From a checkpoint of a small transformer trained on Wikipedia: MLP 512 GeGLU, 12125 steps.
Each number is 200 + 30 x the weight over its row's rms, rounded and kept within 0 to 999. Layers, rows and columns count from 0. The size before them is the row's rms in percent of the matrix's.

# q: layer 6 attention query, 192x192, rms 0.103, rows 0-16, columns 0-95
# k: layer 6 attention key, 192x192, rms 0.104, rows 0-15, columns 0-95
q0,048,179,205,205,216,224,216,169,238,183,189,255,126,247,258,218,197,198,202,167,201,196,212,258,198,235,224,230,220,194,211,200,175,188,255,189,262,241,207,224,189,230,194,214,163,192,255,181,200,148,205,178,160,153,203,146,202,192,245,211,203,199,114,225,185,198,177,214,142,144,199,227,204,204,166,240,212,194,209,141,220,255,174,207,187,260,193,194,156,156,164,237,214,197,204,146,196
k0,051,216,199,182,171,213,224,249,176,147,243,132,157,229,196,223,205,177,207,218,206,165,182,235,237,219,188,182,180,236,167,203,194,289,248,165,203,197,216,206,180,182,211,175,202,209,160,218,160,212,196,195,174,216,216,246,190,228,161,170,207,197,228,183,176,253,156,226,254,221,197,184,166,231,255,197,211,222,201,247,208,194,202,192,231,215,208,178,261,158,204,224,244,182,167,186,133
q1,060,189,227,160,189,222,193,165,179,193,181,172,151,131,185,216,266,238,202,203,237,204,169,237,157,184,260,225,156,212,194,233,176,185,179,220,191,211,197,167,164,208,199,240,186,171,204,180,190,198,248,187,198,245,201,242,228,228,203,234,220,145,225,179,183,165,227,184,133,155,166,229,156,223,166,232,227,220,210,168,184,201,241,210,212,171,209,173,172,245,207,224,217,255,220,197,213
k1,056,215,227,229,200,189,185,183,201,213,227,207,230,201,220,213,203,223,200,171,191,203,284,247,272,237,129,190,239,191,224,242,228,266,231,161,236,189,212,165,219,185,201,154,155,184,196,231,201,147,205,210,168,178,201,161,218,182,218,198,220,218,173,180,169,169,195,161,200,221,198,227,209,158,266,208,178,231,170,221,202,176,205,184,201,199,193,218,139,188,193,221,162,143,200,219,175
q2,058,200,208,273,196,213,227,227,258,178,167,227,179,214,259,236,179,178,202,146,253,168,207,189,208,232,238,207,270,236,219,222,179,195,176,188,221,248,255,206,158,243,176,200,199,178,256,161,191,196,231,189,176,180,177,159,209,155,193,186,203,221,194,182,252,181,131,178,170,177,192,178,214,171,175,205,218,208,137,139,210,206,255,180,231,243,174,207,217,198,227,227,168,183,217,148,178
k2,066,226,193,267,209,224,221,225,152,158,176,193,206,207,177,212,218,210,204,138,138,214,144,180,204,180,212,147,174,236,198,156,215,166,201,174,187,139,201,166,167,187,214,213,202,198,176,204,219,173,187,163,199,237,197,243,143,236,253,210,243,234,143,185,164,244,221,169,215,172,203,209,220,228,200,185,205,199,207,225,197,186,191,201,206,208,264,178,209,152,274,183,206,201,194,181,185
q3,064,249,199,234,199,157,191,241,192,168,180,212,222,235,230,234,217,186,223,209,294,177,247,171,242,156,169,236,248,217,236,207,173,191,198,204,215,205,206,186,150,245,178,187,223,226,248,210,172,216,193,221,123,233,195,122,231,211,191,201,228,217,251,237,148,151,169,229,176,244,210,188,211,149,218,207,223,198,182,195,205,182,232,198,212,229,193,228,255,175,205,212,199,196,217,186,193
k3,061,161,156,180,216,256,211,217,227,177,181,237,174,170,173,171,191,229,191,173,177,148,170,229,134,227,219,172,157,202,172,147,230,143,194,178,230,193,205,203,189,211,210,217,149,223,188,193,230,237,207,177,230,180,161,194,194,195,160,165,254,198,195,142,195,238,246,122,290,169,195,176,219,256,179,216,230,187,218,215,240,145,175,156,175,225,181,219,194,189,197,209,165,199,201,192,263
q4,083,243,162,239,231,185,254,154,215,163,238,275,243,182,182,174,202,172,199,215,183,159,292,200,212,157,109,211,214,198,215,259,231,141,193,205,213,242,181,221,217,194,187,215,222,179,259,226,233,209,222,189,194,184,183,227,215,200,165,182,227,203,221,215,218,150,203,219,229,158,248,228,182,182,197,196,244,180,201,203,159,251,163,170,208,211,211,218,198,222,187,187,197,237,223,221,204
k4,076,133,232,240,247,194,154,155,196,269,192,186,189,231,248,180,161,208,203,301,224,156,175,221,205,167,188,175,220,236,266,195,134,202,212,221,182,163,198,190,195,166,197,218,164,186,154,180,179,165,165,172,182,191,172,192,193,238,188,178,191,249,198,234,203,226,165,228,207,166,195,176,204,218,261,146,141,222,241,181,208,205,183,173,231,160,129,192,193,202,185,216,172,187,167,189,176
q5,131,207,207,212,144,193,167,233,186,218,193,190,164,172,196,221,164,225,177,233,191,156,183,200,157,177,191,206,203,203,153,139,230,125,246,240,283,245,239,232,168,178,163,250,173,179,198,196,191,238,200,224,214,189,184,189,232,214,210,180,252,174,214,166,219,227,211,167,193,148,234,189,190,243,164,174,211,186,227,184,248,152,230,157,179,201,253,242,187,218,226,185,207,235,212,179,161
k5,118,152,226,158,164,206,238,218,236,170,215,174,206,208,247,142,178,235,198,187,179,146,200,214,233,158,195,217,224,235,161,196,136,162,192,180,241,172,195,200,168,180,223,188,197,206,215,195,173,198,213,222,144,170,237,208,187,202,167,199,249,210,127,256,175,209,186,256,196,182,228,186,238,229,182,230,242,194,199,224,216,212,199,206,206,168,245,123,193,227,246,243,187,123,193,195,200
q6,146,198,201,244,236,151,186,197,165,268,193,242,246,247,215,172,174,204,192,267,154,238,225,199,199,199,215,201,245,189,156,236,117,218,167,181,149,228,206,170,155,199,214,231,264,180,163,224,169,224,179,236,197,205,191,155,200,147,206,206,235,207,233,201,242,176,184,170,214,170,187,199,240,186,221,213,228,199,173,206,206,153,247,172,171,222,266,172,211,219,242,223,217,202,246,194,182
k6,135,242,163,259,249,211,205,229,233,180,206,241,227,186,227,215,222,239,233,256,177,254,195,209,213,152,215,183,247,193,257,196,147,194,165,148,238,179,236,187,184,141,164,164,237,193,119,201,201,216,202,182,223,218,238,180,197,230,186,176,266,220,151,243,211,249,207,196,221,169,191,248,165,234,166,224,162,209,219,182,182,245,228,251,212,183,152,229,266,217,186,210,206,161,212,176,258
q7,134,174,251,173,199,216,240,177,214,184,172,134,155,210,217,213,182,232,228,204,171,205,229,157,158,142,200,181,232,180,200,191,258,234,203,246,178,112,203,226,236,211,215,172,216,183,179,243,191,210,166,233,214,218,179,232,200,168,186,169,184,198,225,176,196,151,225,215,190,237,184,207,220,163,242,203,214,194,230,206,189,222,205,187,175,152,237,176,212,203,208,177,196,188,221,193,187
k7,125,167,236,241,198,223,217,166,158,134,237,133,200,227,216,251,195,208,218,202,198,188,203,154,186,195,202,144,259,203,142,222,215,208,231,196,203,194,172,187,196,170,137,214,226,199,192,195,217,211,179,204,219,182,183,157,194,132,204,239,223,233,166,164,153,205,217,193,237,197,235,176,150,212,190,174,213,169,217,180,181,196,164,201,133,217,169,242,193,177,258,211,216,165,221,242,211
q8,053,181,216,107,171,203,191,179,228,264,208,224,204,195,214,200,222,178,166,236,188,172,236,196,159,175,159,222,175,196,245,215,199,219,197,212,219,250,263,199,198,179,189,253,219,253,228,196,185,235,215,258,217,236,180,251,144,208,211,210,167,177,228,250,201,185,179,223,206,231,159,196,173,231,193,182,225,239,199,166,180,258,186,183,212,145,248,219,194,199,198,171,229,206,175,235,219
k8,050,241,211,275,237,152,176,189,154,193,210,191,207,171,155,190,185,231,206,129,190,218,199,177,196,159,248,160,226,190,231,177,210,232,182,220,200,156,233,175,186,249,214,143,176,175,164,130,189,199,189,161,175,171,218,159,197,188,208,167,260,281,194,210,233,216,200,192,162,176,214,202,234,200,208,204,157,172,260,159,205,218,213,205,207,238,220,188,200,178,207,236,163,212,200,160,167
q9,051,169,224,188,194,219,192,227,190,217,217,225,216,237,255,267,176,201,229,258,179,196,231,127,232,238,155,166,247,203,233,220,215,269,193,168,225,188,144,242,240,192,150,246,244,185,182,235,265,187,188,197,179,187,184,195,177,244,201,243,184,237,208,250,247,201,184,162,185,229,194,216,184,222,189,182,135,218,187,182,239,188,274,150,177,254,182,178,218,238,236,217,165,205,183,204,220
k9,052,223,210,213,152,204,227,118,232,191,232,170,252,213,238,153,199,215,144,143,215,230,178,202,189,116,220,194,263,185,221,183,206,229,185,229,206,231,257,197,246,199,208,192,204,206,212,187,163,215,169,200,265,166,206,214,226,163,198,147,207,104,168,200,162,214,224,212,228,203,156,155,164,193,161,162,235,225,187,153,130,179,227,193,216,178,252,243,214,179,163,183,222,194,161,206,156
q10,072,210,208,185,172,210,178,198,212,218,138,259,273,208,218,239,182,207,216,249,232,249,185,181,218,165,135,190,237,229,221,244,156,234,215,175,138,199,202,195,221,172,193,199,237,206,213,273,200,199,204,240,161,198,233,211,212,262,222,223,181,185,214,269,128,198,184,216,143,252,194,164,159,167,171,169,201,218,251,220,141,182,217,224,251,134,211,195,206,208,179,215,216,196,181,221,276
k10,059,136,181,197,227,215,182,207,209,232,178,216,146,192,188,140,156,230,234,211,191,143,207,192,187,209,190,264,199,171,212,160,221,190,187,213,225,172,170,290,229,226,170,173,176,207,233,159,213,210,185,192,237,199,170,209,238,202,152,128,178,230,181,154,248,189,254,221,257,184,171,227,206,185,223,195,222,165,226,236,234,196,156,212,160,265,143,240,220,165,219,235,233,218,204,208,246
q11,082,223,174,221,185,154,220,185,233,228,209,255,221,172,216,245,211,146,204,250,190,271,214,161,220,183,136,194,211,186,232,251,161,168,176,229,176,204,181,209,270,172,186,185,220,197,209,272,198,201,195,211,162,215,258,227,216,259,214,246,192,204,223,267,141,192,214,238,181,239,202,185,203,122,226,178,201,167,227,207,139,209,191,246,225,167,251,243,270,183,207,149,220,198,161,213,225
k11,085,165,205,130,191,191,182,172,203,242,245,189,209,215,229,167,175,191,248,260,236,165,232,205,215,215,158,250,198,166,187,240,228,244,261,217,202,230,204,256,189,206,169,163,225,198,200,213,181,217,232,221,198,162,184,162,220,159,188,173,202,212,235,212,193,163,186,218,192,250,198,192,145,185,203,238,172,228,180,219,225,209,203,194,186,203,111,199,199,218,158,244,213,203,209,228,210
q12,070,232,230,214,92,172,196,160,194,201,178,173,213,209,170,238,219,161,218,239,212,228,203,199,208,213,187,198,249,249,220,230,261,197,217,161,214,233,178,166,201,210,191,205,253,166,205,218,209,181,219,158,224,213,202,154,168,148,209,227,227,163,185,167,164,160,182,182,166,224,175,239,190,171,190,197,161,147,156,196,226,173,196,245,164,180,185,225,188,176,223,215,203,198,153,239,230
k12,078,207,127,160,230,231,227,246,215,179,233,190,190,165,153,214,215,127,227,188,145,247,228,153,182,183,175,179,205,181,195,233,220,254,186,186,193,201,197,218,217,128,245,208,215,196,252,186,172,230,218,190,216,173,214,249,177,181,194,186,205,195,204,164,270,223,218,212,199,205,221,230,179,195,182,226,198,224,154,192,136,243,176,193,250,189,177,198,177,177,168,163,220,228,231,160,172
q13,119,209,187,232,150,143,179,150,177,234,147,221,218,147,207,199,186,117,207,208,208,214,203,214,158,193,186,256,246,197,257,250,238,200,147,218,215,229,178,176,203,237,143,190,205,141,160,207,217,221,189,149,213,199,174,173,159,174,205,214,162,168,172,170,173,144,201,203,155,205,200,259,252,242,201,183,190,131,163,245,198,166,228,218,183,178,180,199,238,175,213,183,196,226,172,220,241
k13,128,114,237,180,161,220,184,179,228,192,198,201,224,185,212,210,208,229,188,180,227,151,222,171,170,155,156,273,209,148,209,199,275,184,237,153,241,218,213,260,170,176,161,139,184,189,234,243,173,206,227,193,190,205,179,167,213,199,184,213,223,180,226,186,194,176,191,165,164,176,201,203,154,233,104,183,230,149,202,192,226,183,272,194,133,213,189,215,197,181,170,233,121,163,207,213,193
q14,136,199,247,173,179,146,209,191,220,200,213,168,195,201,146,191,183,158,197,246,209,177,210,181,191,213,311,208,219,214,236,161,224,226,224,235,189,214,226,210,205,247,191,202,158,190,228,206,183,216,219,170,195,255,134,222,207,194,176,208,190,245,178,197,225,172,182,189,123,240,177,204,202,168,250,209,212,190,189,189,200,162,159,220,205,262,214,183,191,240,207,156,212,208,170,208,223
k14,135,163,232,197,223,181,222,203,198,213,193,199,234,215,148,198,210,191,155,241,228,245,213,178,152,234,210,208,242,239,186,181,223,205,192,193,219,209,215,182,204,237,173,209,192,217,214,186,216,267,206,220,164,243,230,208,182,147,177,182,209,187,169,181,232,183,196,200,187,174,185,141,190,157,229,191,239,175,238,210,187,188,209,216,252,176,236,194,233,174,176,232,229,228,276,209,246
q15,149,191,240,175,210,201,194,191,202,198,231,224,231,205,183,186,235,184,153,177,185,148,217,217,155,174,191,153,265,215,168,186,229,155,185,262,211,229,221,233,228,238,183,216,197,189,221,193,227,165,233,245,250,215,189,221,242,191,202,241,277,271,153,197,199,156,232,200,191,221,153,178,218,214,179,199,237,207,226,185,244,203,216,180,213,239,216,221,214,232,203,229,159,227,184,223,205
k15,140,210,216,232,223,214,221,206,243,244,219,224,188,130,229,195,219,168,186,223,169,140,211,192,153,221,181,170,258,163,179,193,242,206,191,213,268,192,166,237,149,260,213,264,159,199,198,156,181,243,209,156,205,235,175,236,226,181,180,155,257,240,215,209,191,198,180,225,191,214,208,216,227,241,203,210,177,250,214,158,188,255,228,232,235,198,173,207,212,244,149,247,169,175,192,204,206
q16,151,208,202,224,158,204,178,256,206,211,254,183,265,230,180,205,180,269,203,175,246,226,180,236,211,240,163,230,271,197,208,170,209,214,231,194,144,174,185,202,218,150,169,256,246,201,214,193,190,242,197,185,193,253,202,244,235,197,158,204,178,168,208,209,182,220,195,151,199,208,172,205,206,155,240,187,232,216,223,165,172,199,193,157,231,166,130,190,232,175,225,222,181,227,155,127,265